Weights of a small transformer language model.
Size: 25 layers, vocabulary 8192, 25.1M parameters.
Architecture: RMSNorm before each block, no position embeddings, biases, tied embeddings.
Training: a variant of Adam for these matrices, 632M tokens, 4476 steps.
Each number is 50 + 15 x the weight over the matrix's rms, rounded and kept within 0 to 99. Layers, rows and columns count from 0.

# layer 12 attention key, 384x256, rms 0.074, rows 107-129, columns 0-63
61 26 62 27 58 32 71 33 43 47 87 61 41 50 60 60 24 34 45 38 75 55 32 55 27 42 57 32 68 72 61 34 83 62 55 64 42 69 27 13 50 47 52 59 46 52 72 57 49 44 45 57 68 27 62 72 72 64 54 21 83 51 57 54
52 54 25 56 62 40 64 56 43 58 32 77 54 56 66 59 14 62 30 64 73 65 63 59 40 34 45 66 57 43 74 47 27 38 40 51 42 49 56 53 32 55 61 28 19 46 44 32 59 55 20 65 47 57 47 44 53 39 56 44 44 36 60 43
57 31 25 55 63 50 41 58 35 43 61 54 64 30 44 89 48 65 39 62 56 56 58 39 32 78 43 88 79 63 60 61 77 39 55 81 52 67 47 75 71 33 54 35 12 63 32 18 64 49 49 34 42 67 36 58 26 63 71 57 52 42 58 56
58 30 33 42 50 48 52 71 29 57 50 39 64 56 38 68 70 78 55 69 24 44 45 46 58 61 47 65 33 57 45 64 65 18 66 66 48 38 65 67 57 60 61 32 52 51 34 16 58 42 59 65 46 64 43 30 30 64 70 39 73 70 46 54
43 42 48 57 60 36 81 59 17 36 61 67 57 60 62 62 66 74 48 52 59 69 38 57 51 44 47 57 48 95 62 58 75 28 36 61 47 54 25 43 49 57 61 32 23 58 50 44 57 38 43 54 56 26 35 47 62 43 46 39 78 61 61 37
54 41 36 36 42 55 37 52 39 52 32 78 42 38 55 51 44 58 40 51 48 53 67 60 44 44 33 67 65 43 57 50 52 55 46 49 47 58 41 50 46 62 78 54 16 53 33 28 64 55 50 71 38 55 27 51 79 37 70 37 20 24 62 46
31 42 76 33 52 65 53 45 66 33 77 22 31 78 55 38 64 77 60 21 12 47 51 66 70 20 68 31 32 64 45 61 89 37 78 34 61 66 24 37 37 46 68 54 56 60 38 88 63 19 50 58 54 25 62 73 40 32 27 28 55 67 26 56
44 68 47 54 70 64 69 47 80 63 58 46 38 47 32 77 43 37 59 50 62 24 56 70 61 59 56 28 47 60 33 47 44 56 55 51 47 52 48 60 56 46 41 54 77 41 54 67 51 52 51 36 57 35 51 53 51 65 48 60 80 55 61 64
59 20 25 68 47 51 56 48 31 73 46 45 61 49 45 79 33 79 55 56 43 58 35 34 50 71 60 84 57 21 28 41 50 34 46 62 39 38 76 38 75 55 44 68 79 70 60 48 58 63 29 45 55 50 22 53 41 62 90 73 43 71 54 46
57 72 46 67 36 74 83 33 42 49 52 55 60 41 53 57 34 29 55 42 62 43 58 36 35 88 58 48 70 38 44 44 42 58 43 61 46 48 14 56 52 44 41 87 45 94 19 43 46 53 41 57 59 45 46 60 45 64 46 68 62 63 58 59
42 61 51 70 99 74 58 56 13 47 53 40 99 75 45 67 48 59 46 54 53 50 22 16 68 53 45 44 34 53 35 31 91 22 54 45 55 46 83 43 53 41 44 64 45 56 32 38 45 46 28 62 51 52 41 64 27 52 85 65 37 62 35 48
40 37 45 40 10 58 26 53 54 28 43 42 37 31 52 42 54 70 76 43 42 63 80 73 38 49 40 65 52 35 62 73 46 57 60 46 61 68 34 48 37 30 69 40 56 43 40 34 72 33 39 62 41 55 40 57 59 45 43 28 38 67 33 49
63 70 36 58 62 69 53 41 63 45 39 42 67 70 23 41 16 48 76 67 49 41 56 48 60 35 68 39 24 52 72 30 26 33 52 26 59 53 47 83 42 49 29 29 40 45 46 42 38 36 49 51 73 55 90 45 22 29 26 60 64 62 55 66
74 48 38 60 81 77 62 51 80 49 56 66 55 46 36 62 22 68 60 31 55 74 54 80 56 30 53 45 49 41 63 51 59 41 38 45 52 61 41 55 58 39 57 48 24 33 19 59 56 41 27 44 47 37 64 63 53 61 51 44 23 34 52 53
33 53 45 47 49 60 36 79 55 34 57 73 46 44 60 42 71 58 46 64 42 30 56 55 54 32 50 50 46 39 77 45 18 63 42 53 53 55 52 44 35 37 44 36 23 31 39 29 58 45 27 73 46 39 53 36 62 37 34 49 35 47 51 34
26 41 41 33 52 46 56 36 39 47 55 58 45 36 17 70 54 66 53 54 78 65 54 54 52 60 45 59 41 54 34 50 41 41 31 61 59 40 56 32 63 26 58 57 56 61 60 22 32 37 46 30 58 51 39 51 44 80 55 51 70 62 50 38
63 05 44 31 01 63 54 49 52 50 70 42 36 55 30 44 44 56 45 18 17 17 57 47 22 58 68 49 55 68 38 52 38 54 66 74 58 48 54 62 90 43 41 77 66 56 42 44 65 37 66 26 43 61 73 46 42 85 63 52 90 70 66 62
30 47 60 57 47 86 44 49 58 35 67 47 30 30 59 46 71 61 65 47 47 69 66 69 75 62 47 48 35 56 67 58 57 24 28 67 72 38 20 55 35 35 63 57 43 65 25 30 52 34 50 60 49 24 46 46 73 52 06 12 43 50 41 43
38 25 39 39 40 52 38 41 38 78 24 49 44 50 48 47 66 39 22 36 25 52 46 20 59 82 31 64 70 38 22 43 75 59 64 53 33 42 67 50 76 39 46 70 67 50 60 81 43 67 88 40 38 66 18 36 55 49 85 87 33 56 53 68
50 56 27 47 49 65 51 67 69 62 66 49 79 28 48 48 43 46 47 35 32 27 50 38 55 76 36 29 50 27 42 38 37 78 57 68 54 64 41 66 49 43 33 90 52 58 38 48 65 50 50 55 66 41 45 76 58 62 61 75 64 57 55 58
45 61 55 54 70 65 38 56 45 60 31 87 57 60 80 50 70 44 20 62 77 48 50 43 52 48 49 64 69 49 60 39 50 60 40 50 41 36 64 63 46 52 48 46 33 27 34 44 60 69 39 58 30 62 40 15 65 24 61 49 12 38 68 40
59 53 34 59 60 41 80 62 55 51 54 54 33 50 63 41 56 47 40 93 08 42 67 56 29 74 39 55 39 61 24 29 30 59 67 82 50 06 69 32 72 88 36 15 27 57 44 28 62 59 41 57 46 47 49 55 71 83 67 24 40 26 42 50
50 47 29 32 35 44 50 37 51 44 54 55 60 65 32 69 51 58 21 59 66 16 40 39 31 61 44 57 55 55 21 55 41 63 43 55 28 56 90 48 93 36 60 61 49 65 35 53 36 24 60 43 58 71 61 51 60 62 48 42 48 55 67 65
# layer 12 attention query, 384x256, rms 0.0772, rows 108-129, columns 0-63
47 48 43 40 51 22 34 69 59 77 50 43 23 40 70 28 36 50 33 31 34 39 46 25 73 59 72 25 43 56 70 30 39 39 69 58 44 42 41 35 48 63 27 51 32 43 44 41 52 63 71 21 47 81 62 44 30 45 54 55 57 34 23 49
35 25 37 45 36 56 65 60 00 56 27 56 39 77 36 18 40 85 53 33 49 46 68 55 41 56 59 57 52 70 42 32 35 34 47 71 23 33 27 66 66 28 57 33 34 52 41 40 59 60 47 39 41 37 43 26 62 67 46 74 22 53 44 49
56 38 51 55 33 44 48 47 28 26 58 43 28 55 34 27 44 56 72 23 59 50 86 63 55 44 49 45 54 69 42 47 46 15 41 67 26 50 51 67 52 40 55 57 29 44 60 46 67 49 72 47 61 45 75 37 66 46 65 76 34 51 35 66
38 18 39 45 40 50 39 56 40 28 59 23 27 47 48 51 42 42 56 36 64 67 53 49 58 47 50 61 63 59 19 33 27 12 33 75 40 29 60 60 84 40 71 37 43 56 75 26 38 53 70 63 42 51 47 25 62 47 71 62 57 55 57 41
53 58 50 46 65 46 47 42 95 63 51 37 33 32 39 35 33 42 34 61 41 41 47 39 37 35 68 27 53 55 41 28 49 39 51 44 11 51 27 40 49 39 53 59 62 45 38 52 50 71 76 50 47 61 55 36 55 43 43 32 16 51 44 48
67 53 56 38 59 65 50 22 65 29 61 16 69 52 24 70 76 28 69 49 99 71 20 60 33 43 39 61 58 59 35 68 73 78 35 43 56 68 71 50 50 64 73 63 75 51 57 62 35 50 62 72 54 31 43 40 68 46 45 19 36 68 76 39
52 63 50 62 33 79 51 35 31 64 63 29 60 51 53 48 38 50 36 50 63 71 63 66 70 57 45 64 18 46 56 42 66 33 63 60 62 54 48 78 36 57 62 30 38 46 48 65 60 32 17 47 53 42 35 52 25 53 44 13 43 40 53 40
45 69 56 59 31 39 58 72 43 64 34 65 22 47 64 30 46 73 36 46 37 48 67 35 45 33 25 44 38 53 83 38 30 10 45 42 36 38 16 29 44 45 41 47 36 44 24 69 64 74 63 23 36 57 91 15 17 43 31 64 30 32 27 46
45 50 43 74 49 51 50 47 51 44 31 62 69 40 50 63 63 19 38 66 37 53 78 54 42 60 37 71 60 33 48 45 24 52 57 52 71 23 60 43 55 54 61 43 60 51 74 54 49 53 33 64 28 26 30 48 42 28 46 42 36 37 60 35
45 54 47 64 30 34 47 60 39 35 19 69 55 44 44 32 35 53 57 64 35 55 58 30 31 50 43 32 41 71 47 74 50 65 26 53 55 47 48 56 71 73 50 61 53 44 45 18 38 60 79 80 54 46 47 46 55 35 65 36 48 59 41 51
69 69 34 36 86 57 67 32 71 40 62 58 67 65 29 53 53 41 65 49 62 39 53 54 41 53 66 52 60 36 31 46 63 64 66 46 29 56 49 54 42 54 57 58 62 52 45 78 49 50 35 62 56 54 61 43 64 50 46 48 44 56 61 66
41 66 75 39 39 12 24 44 36 41 54 43 33 43 64 47 60 57 61 49 58 48 55 49 56 56 46 52 53 68 57 60 64 68 80 65 49 43 70 25 50 72 44 62 60 25 57 45 55 71 60 16 43 59 82 54 67 54 60 49 78 53 39 48
38 55 43 36 54 54 45 43 39 48 29 49 39 30 64 38 54 56 27 39 52 59 34 49 47 59 41 48 38 65 58 36 72 56 45 53 42 56 47 21 56 68 41 40 45 32 44 67 30 75 68 51 55 57 33 28 28 26 47 29 36 63 62 26
76 46 47 57 67 36 38 43 64 35 76 42 37 67 49 33 61 34 57 50 47 50 14 32 47 50 61 44 45 56 30 61 62 57 60 40 29 47 69 44 57 63 43 68 58 68 52 48 65 54 61 47 84 72 39 54 46 61 74 48 64 60 51 57
49 52 36 46 57 69 68 34 26 45 36 71 35 66 49 46 41 36 55 42 46 42 52 67 58 49 56 67 24 56 41 42 29 30 51 80 45 50 28 55 52 40 54 29 28 59 40 53 47 51 41 68 41 45 42 46 42 73 42 71 35 69 43 45
56 45 61 36 52 47 83 04 26 45 36 61 36 72 53 45 78 51 45 40 60 31 44 38 59 61 42 72 59 59 50 43 59 52 20 82 59 36 68 32 52 30 49 54 29 68 60 52 38 45 76 34 66 40 58 44 34 46 45 76 25 48 80 54
64 50 23 57 64 78 56 14 66 20 58 55 64 56 09 75 60 20 73 58 69 68 55 68 49 47 42 80 46 21 16 45 29 44 48 37 50 52 63 67 71 55 70 52 61 51 72 81 50 52 51 81 54 21 49 43 92 42 54 64 49 46 53 55
39 62 88 74 68 65 47 64 48 45 47 86 41 36 60 47 60 53 43 49 34 37 67 44 40 27 46 33 56 87 60 54 39 67 39 26 55 49 16 41 27 19 54 60 47 66 29 78 46 44 43 22 50 51 53 48 57 41 44 72 10 46 41 35
65 66 46 80 45 64 57 19 56 49 54 49 44 47 47 48 54 32 56 70 49 61 49 57 47 47 66 49 40 51 48 58 57 41 55 45 47 27 53 60 55 72 63 66 79 72 75 57 39 63 45 42 51 47 25 33 24 32 51 18 38 33 60 36
47 51 70 78 59 42 32 83 63 63 64 66 46 63 59 38 44 66 34 59 22 41 64 11 56 59 58 22 51 58 52 47 42 60 29 29 47 60 41 36 59 42 33 62 33 38 49 49 62 43 61 41 75 64 71 70 59 52 74 59 59 46 46 52
70 54 66 83 79 30 61 77 62 48 24 48 45 61 73 29 52 53 68 71 09 43 41 40 50 62 51 37 60 50 45 64 39 65 26 48 60 13 57 60 57 43 58 27 25 15 40 23 34 43 56 68 82 46 16 18 03 53 49 81 50 22 67 49
14 16 66 47 74 42 53 60 46 51 51 65 73 84 73 57 71 41 33 31 67 35 45 43 32 30 41 49 82 45 41 23 57 29 59 71 67 49 65 23 59 29 36 35 43 66 54 42 39 41 68 50 42 47 15 51 52 56 61 36 63 47 43 57
# layer 12 attention value, 384x256, rms 0.0499, rows 96-127, columns 0-63
37 55 41 49 22 66 46 50 45 54 30 38 63 39 25 49 36 57 48 73 42 85 35 40 44 51 44 40 31 56 47 60 69 49 71 31 41 53 54 50 76 66 53 51 41 40 41 53 37 07 50 50 38 44 72 52 32 40 33 54 39 63 44 64
57 65 56 60 48 32 41 48 44 57 55 63 60 62 51 40 53 65 37 75 41 50 36 22 40 72 59 65 38 50 41 62 32 48 14 33 37 54 46 63 70 45 43 22 64 33 52 77 53 70 69 47 46 77 65 46 43 43 42 34 51 69 61 43
53 68 47 01 32 49 49 30 42 36 49 47 45 22 56 57 36 59 48 49 79 75 68 45 64 17 51 47 39 29 63 57 67 28 59 68 47 75 70 08 08 34 44 78 64 44 55 33 52 67 57 85 59 17 48 43 66 54 58 31 64 56 47 71
33 31 50 41 46 46 44 41 56 79 42 76 55 56 48 47 46 41 44 49 48 39 23 38 59 54 37 62 44 19 40 46 24 64 13 38 46 25 76 74 71 54 48 55 11 49 60 72 31 63 43 64 88 69 52 60 39 43 33 72 55 28 31 31
40 55 43 03 62 57 59 29 42 17 42 56 51 36 60 54 44 53 51 38 65 47 37 54 50 31 78 25 73 35 64 40 71 28 61 52 27 54 63 48 42 44 56 67 57 58 55 45 68 42 85 61 71 67 34 46 63 42 37 57 52 60 70 72
40 30 55 70 31 56 41 59 61 44 43 62 53 52 69 46 39 56 52 63 50 90 52 72 31 41 40 56 55 43 30 29 54 37 18 50 54 42 19 72 79 32 77 42 28 54 46 60 32 33 63 43 52 59 49 60 48 37 48 48 16 24 71 43
58 35 33 47 59 59 52 44 52 48 54 59 76 31 58 62 39 62 53 81 45 69 38 76 50 48 70 45 65 42 57 49 50 28 82 50 57 57 40 05 33 70 40 65 55 74 31 30 60 28 62 58 59 50 45 43 41 33 52 57 38 55 55 54
53 26 59 77 39 41 53 68 56 41 60 45 31 53 42 59 67 49 57 15 52 45 53 51 51 70 53 54 90 37 27 40 58 56 46 45 59 24 57 44 66 24 59 33 20 51 50 59 58 42 43 47 36 46 72 36 58 41 60 63 73 24 27 34
44 56 61 30 39 72 56 31 47 13 51 50 58 59 49 57 48 61 56 31 58 46 47 74 43 26 55 43 46 25 49 71 35 36 43 52 37 32 64 49 19 52 38 27 50 46 55 65 52 62 62 52 82 55 34 54 56 57 69 46 42 71 47 58
53 62 65 12 62 61 51 45 45 19 40 54 45 59 65 56 58 68 51 36 62 52 47 47 53 33 60 45 82 60 68 56 68 38 63 49 42 52 40 43 45 43 63 52 69 39 47 45 74 66 79 38 54 53 50 48 63 51 46 48 35 53 79 70
42 48 48 41 47 37 49 53 53 48 40 65 16 49 59 52 60 71 54 76 40 66 57 36 56 45 38 52 73 18 62 47 80 52 29 68 50 60 50 64 47 31 45 68 49 30 48 47 22 51 65 50 42 53 55 30 47 48 57 19 10 48 66 75
55 56 54 27 51 36 41 54 45 99 53 58 46 65 68 40 37 40 36 57 78 51 42 50 55 19 32 51 53 94 42 00 50 57 38 44 43 73 27 71 56 55 42 52 37 40 61 44 20 74 84 44 57 41 37 73 48 65 54 62 25 34 81 43
46 45 58 50 52 70 48 57 59 27 40 38 60 52 54 50 38 69 58 27 42 43 70 58 27 49 54 56 46 52 52 37 45 57 55 54 64 34 38 64 51 52 38 11 49 51 23 66 73 48 51 52 59 99 25 94 57 54 49 38 38 39 78 47
19 73 25 63 43 36 39 49 37 22 43 49 67 38 11 50 73 53 37 64 70 35 56 45 66 73 78 65 50 33 64 68 49 39 91 54 43 56 55 45 02 38 34 70 46 65 44 38 50 40 41 45 58 62 65 78 16 33 62 47 68 77 00 61
54 54 54 53 37 35 49 45 50 66 40 36 39 34 35 52 33 35 48 45 60 50 38 50 28 63 43 49 35 76 36 44 36 70 19 47 47 34 71 38 81 55 67 40 54 35 52 57 33 41 59 60 48 49 61 52 59 51 23 49 69 63 46 31
59 47 45 34 49 67 57 56 48 18 56 64 44 51 35 54 44 62 65 57 47 34 55 77 57 18 35 44 55 18 64 56 40 48 82 52 58 59 67 49 00 60 37 60 38 64 59 54 56 48 28 73 39 30 46 74 48 77 65 54 50 50 41 71
60 43 70 67 70 52 57 57 57 20 73 82 32 65 60 62 49 44 45 78 45 31 45 08 63 62 54 46 63 45 44 48 49 67 64 46 45 27 32 67 65 43 42 32 66 51 71 55 34 75 51 40 10 39 53 26 56 70 69 58 25 13 57 53
57 39 60 45 65 46 58 49 55 57 51 43 27 36 67 53 54 13 42 39 54 30 51 42 67 77 69 46 49 88 62 57 35 45 54 55 61 68 65 41 55 68 50 99 64 46 22 39 59 42 43 40 44 50 37 40 64 61 40 54 73 64 61 36
54 38 51 63 59 46 44 46 46 48 62 49 46 61 71 59 52 44 43 70 57 64 57 83 62 99 77 62 65 59 44 43 57 42 52 54 49 70 31 34 47 74 53 36 50 53 46 75 75 54 50 47 33 55 40 50 71 27 53 24 43 44 75 54
51 23 54 66 44 69 53 75 52 59 68 24 53 40 45 55 46 51 51 39 64 58 64 80 64 34 38 55 72 41 47 31 67 41 37 67 73 58 47 68 52 22 59 56 15 47 60 43 72 29 42 42 37 26 70 56 72 53 56 45 57 43 30 44
49 69 58 56 51 43 45 48 43 18 51 30 42 35 31 57 58 50 50 42 61 59 62 43 70 73 79 48 84 43 59 55 50 35 41 43 57 47 45 44 18 38 67 67 74 47 45 57 61 43 47 10 49 64 39 49 53 49 56 32 70 15 42 65
11 39 51 56 57 57 41 59 38 60 43 71 46 36 56 53 57 71 41 83 67 57 57 43 93 67 31 40 09 61 57 60 51 43 74 29 60 72 63 99 22 76 43 51 21 57 60 53 68 22 43 60 42 77 52 61 44 18 29 42 30 46 24 26
83 53 73 40 28 80 62 46 63 33 54 23 19 39 49 57 38 45 54 38 43 53 59 57 80 24 31 31 64 47 54 51 63 46 54 55 49 74 68 30 60 37 60 66 46 50 41 54 54 31 41 51 41 29 52 25 64 62 50 30 39 17 54 50
51 39 70 69 53 61 38 53 32 73 55 60 64 45 24 49 30 45 43 49 59 55 35 50 66 46 35 56 14 83 44 49 49 42 41 40 65 45 56 61 73 70 48 54 54 45 52 66 42 56 56 40 52 63 42 64 49 54 37 72 52 59 18 21
72 55 56 40 52 65 71 47 57 50 54 42 72 42 42 55 40 51 42 47 54 62 41 64 44 43 64 64 42 45 50 49 55 34 58 51 59 58 75 23 63 33 55 32 49 61 31 50 57 59 51 50 52 31 50 46 73 43 59 54 85 47 88 61
71 73 49 60 41 41 67 67 53 76 47 37 55 47 89 49 56 67 44 48 35 32 33 30 56 41 57 47 40 52 39 25 74 52 50 67 43 62 45 49 44 29 22 32 15 50 53 35 49 72 42 63 63 53 66 65 49 46 53 23 50 42 80 37
58 54 40 38 63 72 56 53 43 03 27 27 36 27 67 51 79 63 48 59 39 44 52 43 51 60 43 25 56 53 61 68 65 66 54 50 29 87 56 37 45 58 58 70 72 32 51 56 65 60 43 23 38 39 36 59 49 47 55 25 44 53 53 48
30 43 43 48 71 29 35 37 43 76 43 58 48 83 11 44 49 31 49 56 86 68 52 32 99 67 42 42 49 38 56 34 31 40 35 34 32 50 53 63 31 52 61 77 51 43 74 75 50 52 53 26 70 72 31 59 46 50 47 61 44 23 25 57
54 41 62 33 64 37 40 52 50 76 50 66 21 66 80 44 65 48 66 77 37 28 55 60 48 60 32 79 52 67 41 40 22 70 15 56 48 50 33 77 57 50 50 70 45 32 52 49 28 86 52 37 47 36 60 26 51 63 21 59 32 56 36 39
32 50 23 37 68 70 54 52 50 39 38 52 52 22 34 56 70 71 54 64 80 39 46 66 25 40 39 56 63 22 49 46 44 46 40 67 62 59 69 42 69 58 73 49 44 83 20 50 45 63 40 68 37 32 73 60 77 41 27 37 80 67 26 48
63 38 52 16 56 52 47 32 43 43 51 68 41 63 58 53 40 49 39 59 55 36 27 35 75 18 41 38 26 42 43 37 38 61 46 53 31 68 67 29 40 45 38 69 40 43 61 49 28 79 42 69 49 20 53 62 58 65 30 37 25 75 57 56
61 37 49 58 50 50 45 45 46 67 66 51 25 48 44 60 44 57 60 40 13 37 51 54 51 22 21 73 45 69 37 40 33 51 59 44 66 50 53 40 30 19 54 48 74 61 55 31 48 43 43 84 51 38 63 37 50 59 68 62 55 51 66 52
# layer 12 attention output (transposed), 384x256, rms 0.0542, rows 96-127, columns 0-63
65 37 30 76 52 58 75 27 29 44 39 47 55 55 66 43 51 71 57 33 61 55 39 47 55 30 78 76 53 51 53 73 57 56 59 41 63 58 51 67 39 00 35 41 53 64 65 45 49 59 46 49 52 60 39 83 42 86 08 65 47 40 44 71
46 57 33 33 40 49 68 30 70 72 30 43 51 52 65 44 80 52 66 65 69 71 50 52 67 39 56 46 44 47 14 50 56 79 47 71 53 45 70 36 69 57 60 42 63 58 49 53 75 51 34 48 19 52 57 27 44 58 62 54 62 48 53 29
55 37 40 43 79 85 66 50 22 54 56 77 64 51 29 33 68 33 39 46 55 41 40 64 27 61 41 69 53 55 41 50 28 43 53 24 51 43 36 71 75 53 69 52 58 48 50 70 49 42 42 24 69 53 49 29 52 38 62 52 61 43 51 49
53 25 19 37 31 41 30 10 47 59 48 52 22 61 53 65 56 60 65 47 21 38 55 48 55 46 65 05 47 56 47 65 35 49 59 67 75 61 59 34 26 48 18 38 74 50 26 19 55 28 71 66 42 76 69 36 55 45 36 55 45 67 40 38
56 40 62 27 42 67 60 37 32 46 52 74 42 70 33 42 49 50 38 44 40 37 53 30 41 40 22 73 61 71 53 29 19 36 49 48 29 65 19 52 72 36 47 49 33 62 44 56 46 62 61 44 86 45 79 37 50 69 52 65 47 51 35 46
67 50 56 65 44 33 44 71 49 47 67 49 49 44 32 66 25 54 23 43 72 46 55 38 75 50 43 56 54 57 46 59 61 93 54 64 49 71 52 15 50 51 30 51 27 28 62 59 63 67 55 75 27 49 53 56 56 65 50 29 68 61 24 74
51 59 42 60 48 59 60 67 51 36 63 36 45 34 55 47 28 51 37 35 52 65 49 50 67 73 44 38 56 35 56 50 47 51 68 54 48 38 32 65 48 27 35 37 08 58 71 76 64 52 58 64 58 28 59 65 43 54 41 69 60 51 50 37
49 62 48 57 44 65 38 66 88 54 57 48 68 16 40 59 61 57 40 60 41 52 74 63 50 37 53 41 23 37 51 44 45 31 38 71 62 39 45 51 29 57 64 41 56 48 43 41 68 23 33 59 60 74 48 67 46 39 36 45 50 64 50 18
42 41 36 37 70 53 63 41 44 40 54 62 48 65 31 05 56 30 39 41 29 39 48 36 52 51 43 46 54 55 33 61 39 32 32 59 44 61 33 64 58 12 36 23 48 43 34 58 41 35 77 37 72 41 81 30 63 28 43 62 43 44 18 47
44 46 76 39 36 59 53 61 41 39 56 53 59 61 34 45 42 55 36 45 56 43 50 47 22 48 38 69 54 67 62 23 55 33 43 41 28 56 30 52 71 31 60 50 39 53 42 60 47 65 56 55 83 50 73 52 58 60 56 62 45 58 30 45
34 77 38 50 54 59 64 48 36 58 65 63 60 58 30 57 41 29 13 64 63 52 27 30 69 54 51 32 51 56 47 55 62 68 69 57 52 54 54 19 67 54 82 72 60 32 40 59 52 52 37 51 53 34 62 31 75 53 73 14 54 42 36 37
74 46 59 45 56 24 58 56 21 09 55 65 78 21 25 70 88 56 45 40 70 59 33 43 58 61 41 58 48 50 63 62 49 64 68 71 35 54 85 45 55 48 54 78 76 24 49 52 43 47 34 48 46 32 56 60 71 28 64 30 64 46 46 69
41 53 62 65 48 63 38 79 64 48 45 46 41 62 20 48 16 48 31 46 41 60 45 29 57 56 08 57 62 35 55 55 50 45 35 58 37 48 53 38 49 34 46 55 21 54 57 65 40 67 63 70 44 17 56 38 50 38 53 38 48 55 29 62
53 59 21 56 52 70 54 37 67 51 51 56 38 40 64 25 41 69 65 53 15 64 36 57 63 62 69 43 45 46 50 77 55 52 42 26 62 30 43 68 41 26 98 34 48 70 70 38 58 49 52 68 43 47 44 72 51 59 22 82 37 56 51 61
43 12 38 53 37 57 52 57 42 59 39 39 41 86 62 43 57 43 54 52 48 42 53 59 54 32 50 59 40 45 48 41 48 55 65 71 51 53 54 56 38 67 35 66 59 50 43 35 48 47 51 52 32 58 32 55 21 42 35 45 34 45 38 52
69 58 61 60 69 50 52 60 44 22 46 76 65 40 28 60 48 44 68 22 31 51 54 39 27 50 50 37 68 51 50 55 33 41 24 08 61 39 51 59 48 26 58 42 26 55 47 70 40 55 57 48 50 44 64 36 76 47 39 63 53 46 53 54
58 88 70 36 41 14 47 26 63 56 54 41 75 30 78 46 53 64 66 75 59 82 34 62 72 50 69 29 23 48 34 52 71 40 57 62 45 56 69 58 58 50 79 62 74 37 51 47 63 56 39 33 68 69 75 48 58 88 53 52 63 34 66 34
29 43 69 55 40 37 44 48 53 67 53 30 52 60 54 99 50 54 53 58 51 38 32 66 48 62 42 38 76 28 66 23 56 52 58 56 45 61 38 60 28 74 68 58 63 62 55 32 46 43 52 34 62 79 26 43 33 40 60 36 08 49 61 56
53 45 43 38 57 30 53 69 60 54 53 50 60 34 77 49 40 68 48 43 55 50 65 58 59 50 41 38 32 40 54 38 57 57 70 63 23 32 51 43 51 51 41 66 35 73 63 75 68 50 54 55 71 66 55 40 42 67 52 67 53 50 55 44
55 71 62 72 56 69 60 73 76 40 73 63 72 16 14 71 55 48 35 43 46 51 75 49 63 42 59 56 39 46 44 59 28 55 48 68 56 47 41 35 43 73 75 44 52 32 53 69 52 38 31 47 50 38 38 74 57 22 46 31 54 61 64 58
21 61 39 51 56 47 58 44 60 53 52 60 52 51 46 41 43 82 13 47 40 55 45 46 65 59 48 60 27 33 31 56 64 57 32 69 52 52 41 65 56 49 84 39 79 61 51 46 53 34 43 39 82 63 49 52 42 55 43 44 47 68 50 35
91 49 31 34 36 52 31 37 72 61 17 67 42 60 76 76 53 49 53 25 49 34 53 35 49 56 63 17 97 54 53 66 21 97 28 44 50 24 66 16 45 45 88 69 71 30 64 44 61 75 59 86 39 39 57 53 49 49 57 68 36 49 58 54
43 41 58 53 61 67 57 63 31 76 58 79 72 39 67 46 14 58 12 39 66 37 48 58 23 64 55 41 56 41 50 28 42 31 28 49 44 40 12 70 45 68 47 49 58 43 12 56 62 23 54 36 63 57 61 29 46 30 47 43 47 39 51 34
53 36 44 42 55 27 36 42 71 52 44 14 42 65 61 70 56 46 81 57 69 59 55 53 65 65 49 64 62 47 39 64 69 71 41 66 50 55 88 50 39 69 35 38 58 45 70 33 52 55 55 65 39 37 54 58 30 44 42 56 41 47 56 84
32 60 53 67 59 78 65 61 40 73 61 39 57 58 35 80 61 42 38 38 77 64 54 74 10 41 58 64 78 26 65 18 50 40 36 26 55 65 38 61 64 44 55 33 31 61 64 53 41 67 26 40 39 37 29 67 59 43 65 42 43 44 69 47
64 54 62 69 31 64 68 58 51 83 77 66 52 31 43 55 36 43 60 71 53 77 49 59 28 71 49 40 47 25 56 50 53 61 67 57 79 37 60 54 26 59 71 86 51 66 38 54 59 46 07 40 35 23 37 53 66 34 61 45 52 57 64 37
32 51 59 41 50 40 38 71 27 66 54 67 68 61 61 35 19 45 45 27 70 41 41 54 24 43 36 57 67 57 67 37 42 66 38 36 21 31 30 55 61 38 62 51 51 49 35 53 43 54 63 49 60 49 50 31 44 68 55 65 40 62 50 34
35 46 52 16 38 12 48 38 59 32 40 47 15 44 55 35 47 58 58 47 23 52 37 40 54 56 76 63 28 59 65 60 40 82 45 62 50 63 67 29 41 55 73 50 70 55 45 19 48 54 57 86 35 54 65 61 41 50 28 63 46 65 50 63
59 63 67 54 41 44 46 46 40 40 40 49 61 45 48 66 38 32 67 70 45 50 52 47 64 55 53 03 26 69 59 46 71 70 69 57 49 46 67 46 55 96 48 66 45 34 38 52 59 38 55 59 19 59 48 33 54 44 67 38 64 50 32 46
52 58 06 45 47 74 66 48 31 47 84 54 53 75 33 43 58 36 46 31 48 55 52 48 42 27 79 64 62 63 38 46 15 53 56 49 58 59 20 40 74 36 62 62 48 48 53 58 46 52 55 41 38 21 41 53 46 77 43 56 42 48 59 39
50 46 55 36 54 33 53 32 20 49 53 51 49 57 33 49 61 14 54 49 64 46 37 56 34 53 72 37 59 64 62 72 38 44 63 59 70 62 61 52 64 34 45 41 60 51 52 49 42 45 67 40 48 57 55 19 61 46 49 67 61 40 56 58
52 58 55 60 76 47 39 63 42 31 13 48 68 38 18 49 86 27 35 36 64 38 60 50 28 57 54 37 31 60 52 51 64 37 35 40 39 41 55 61 83 73 36 46 37 23 55 71 49 54 45 43 26 48 43 42 54 11 72 41 84 34 41 43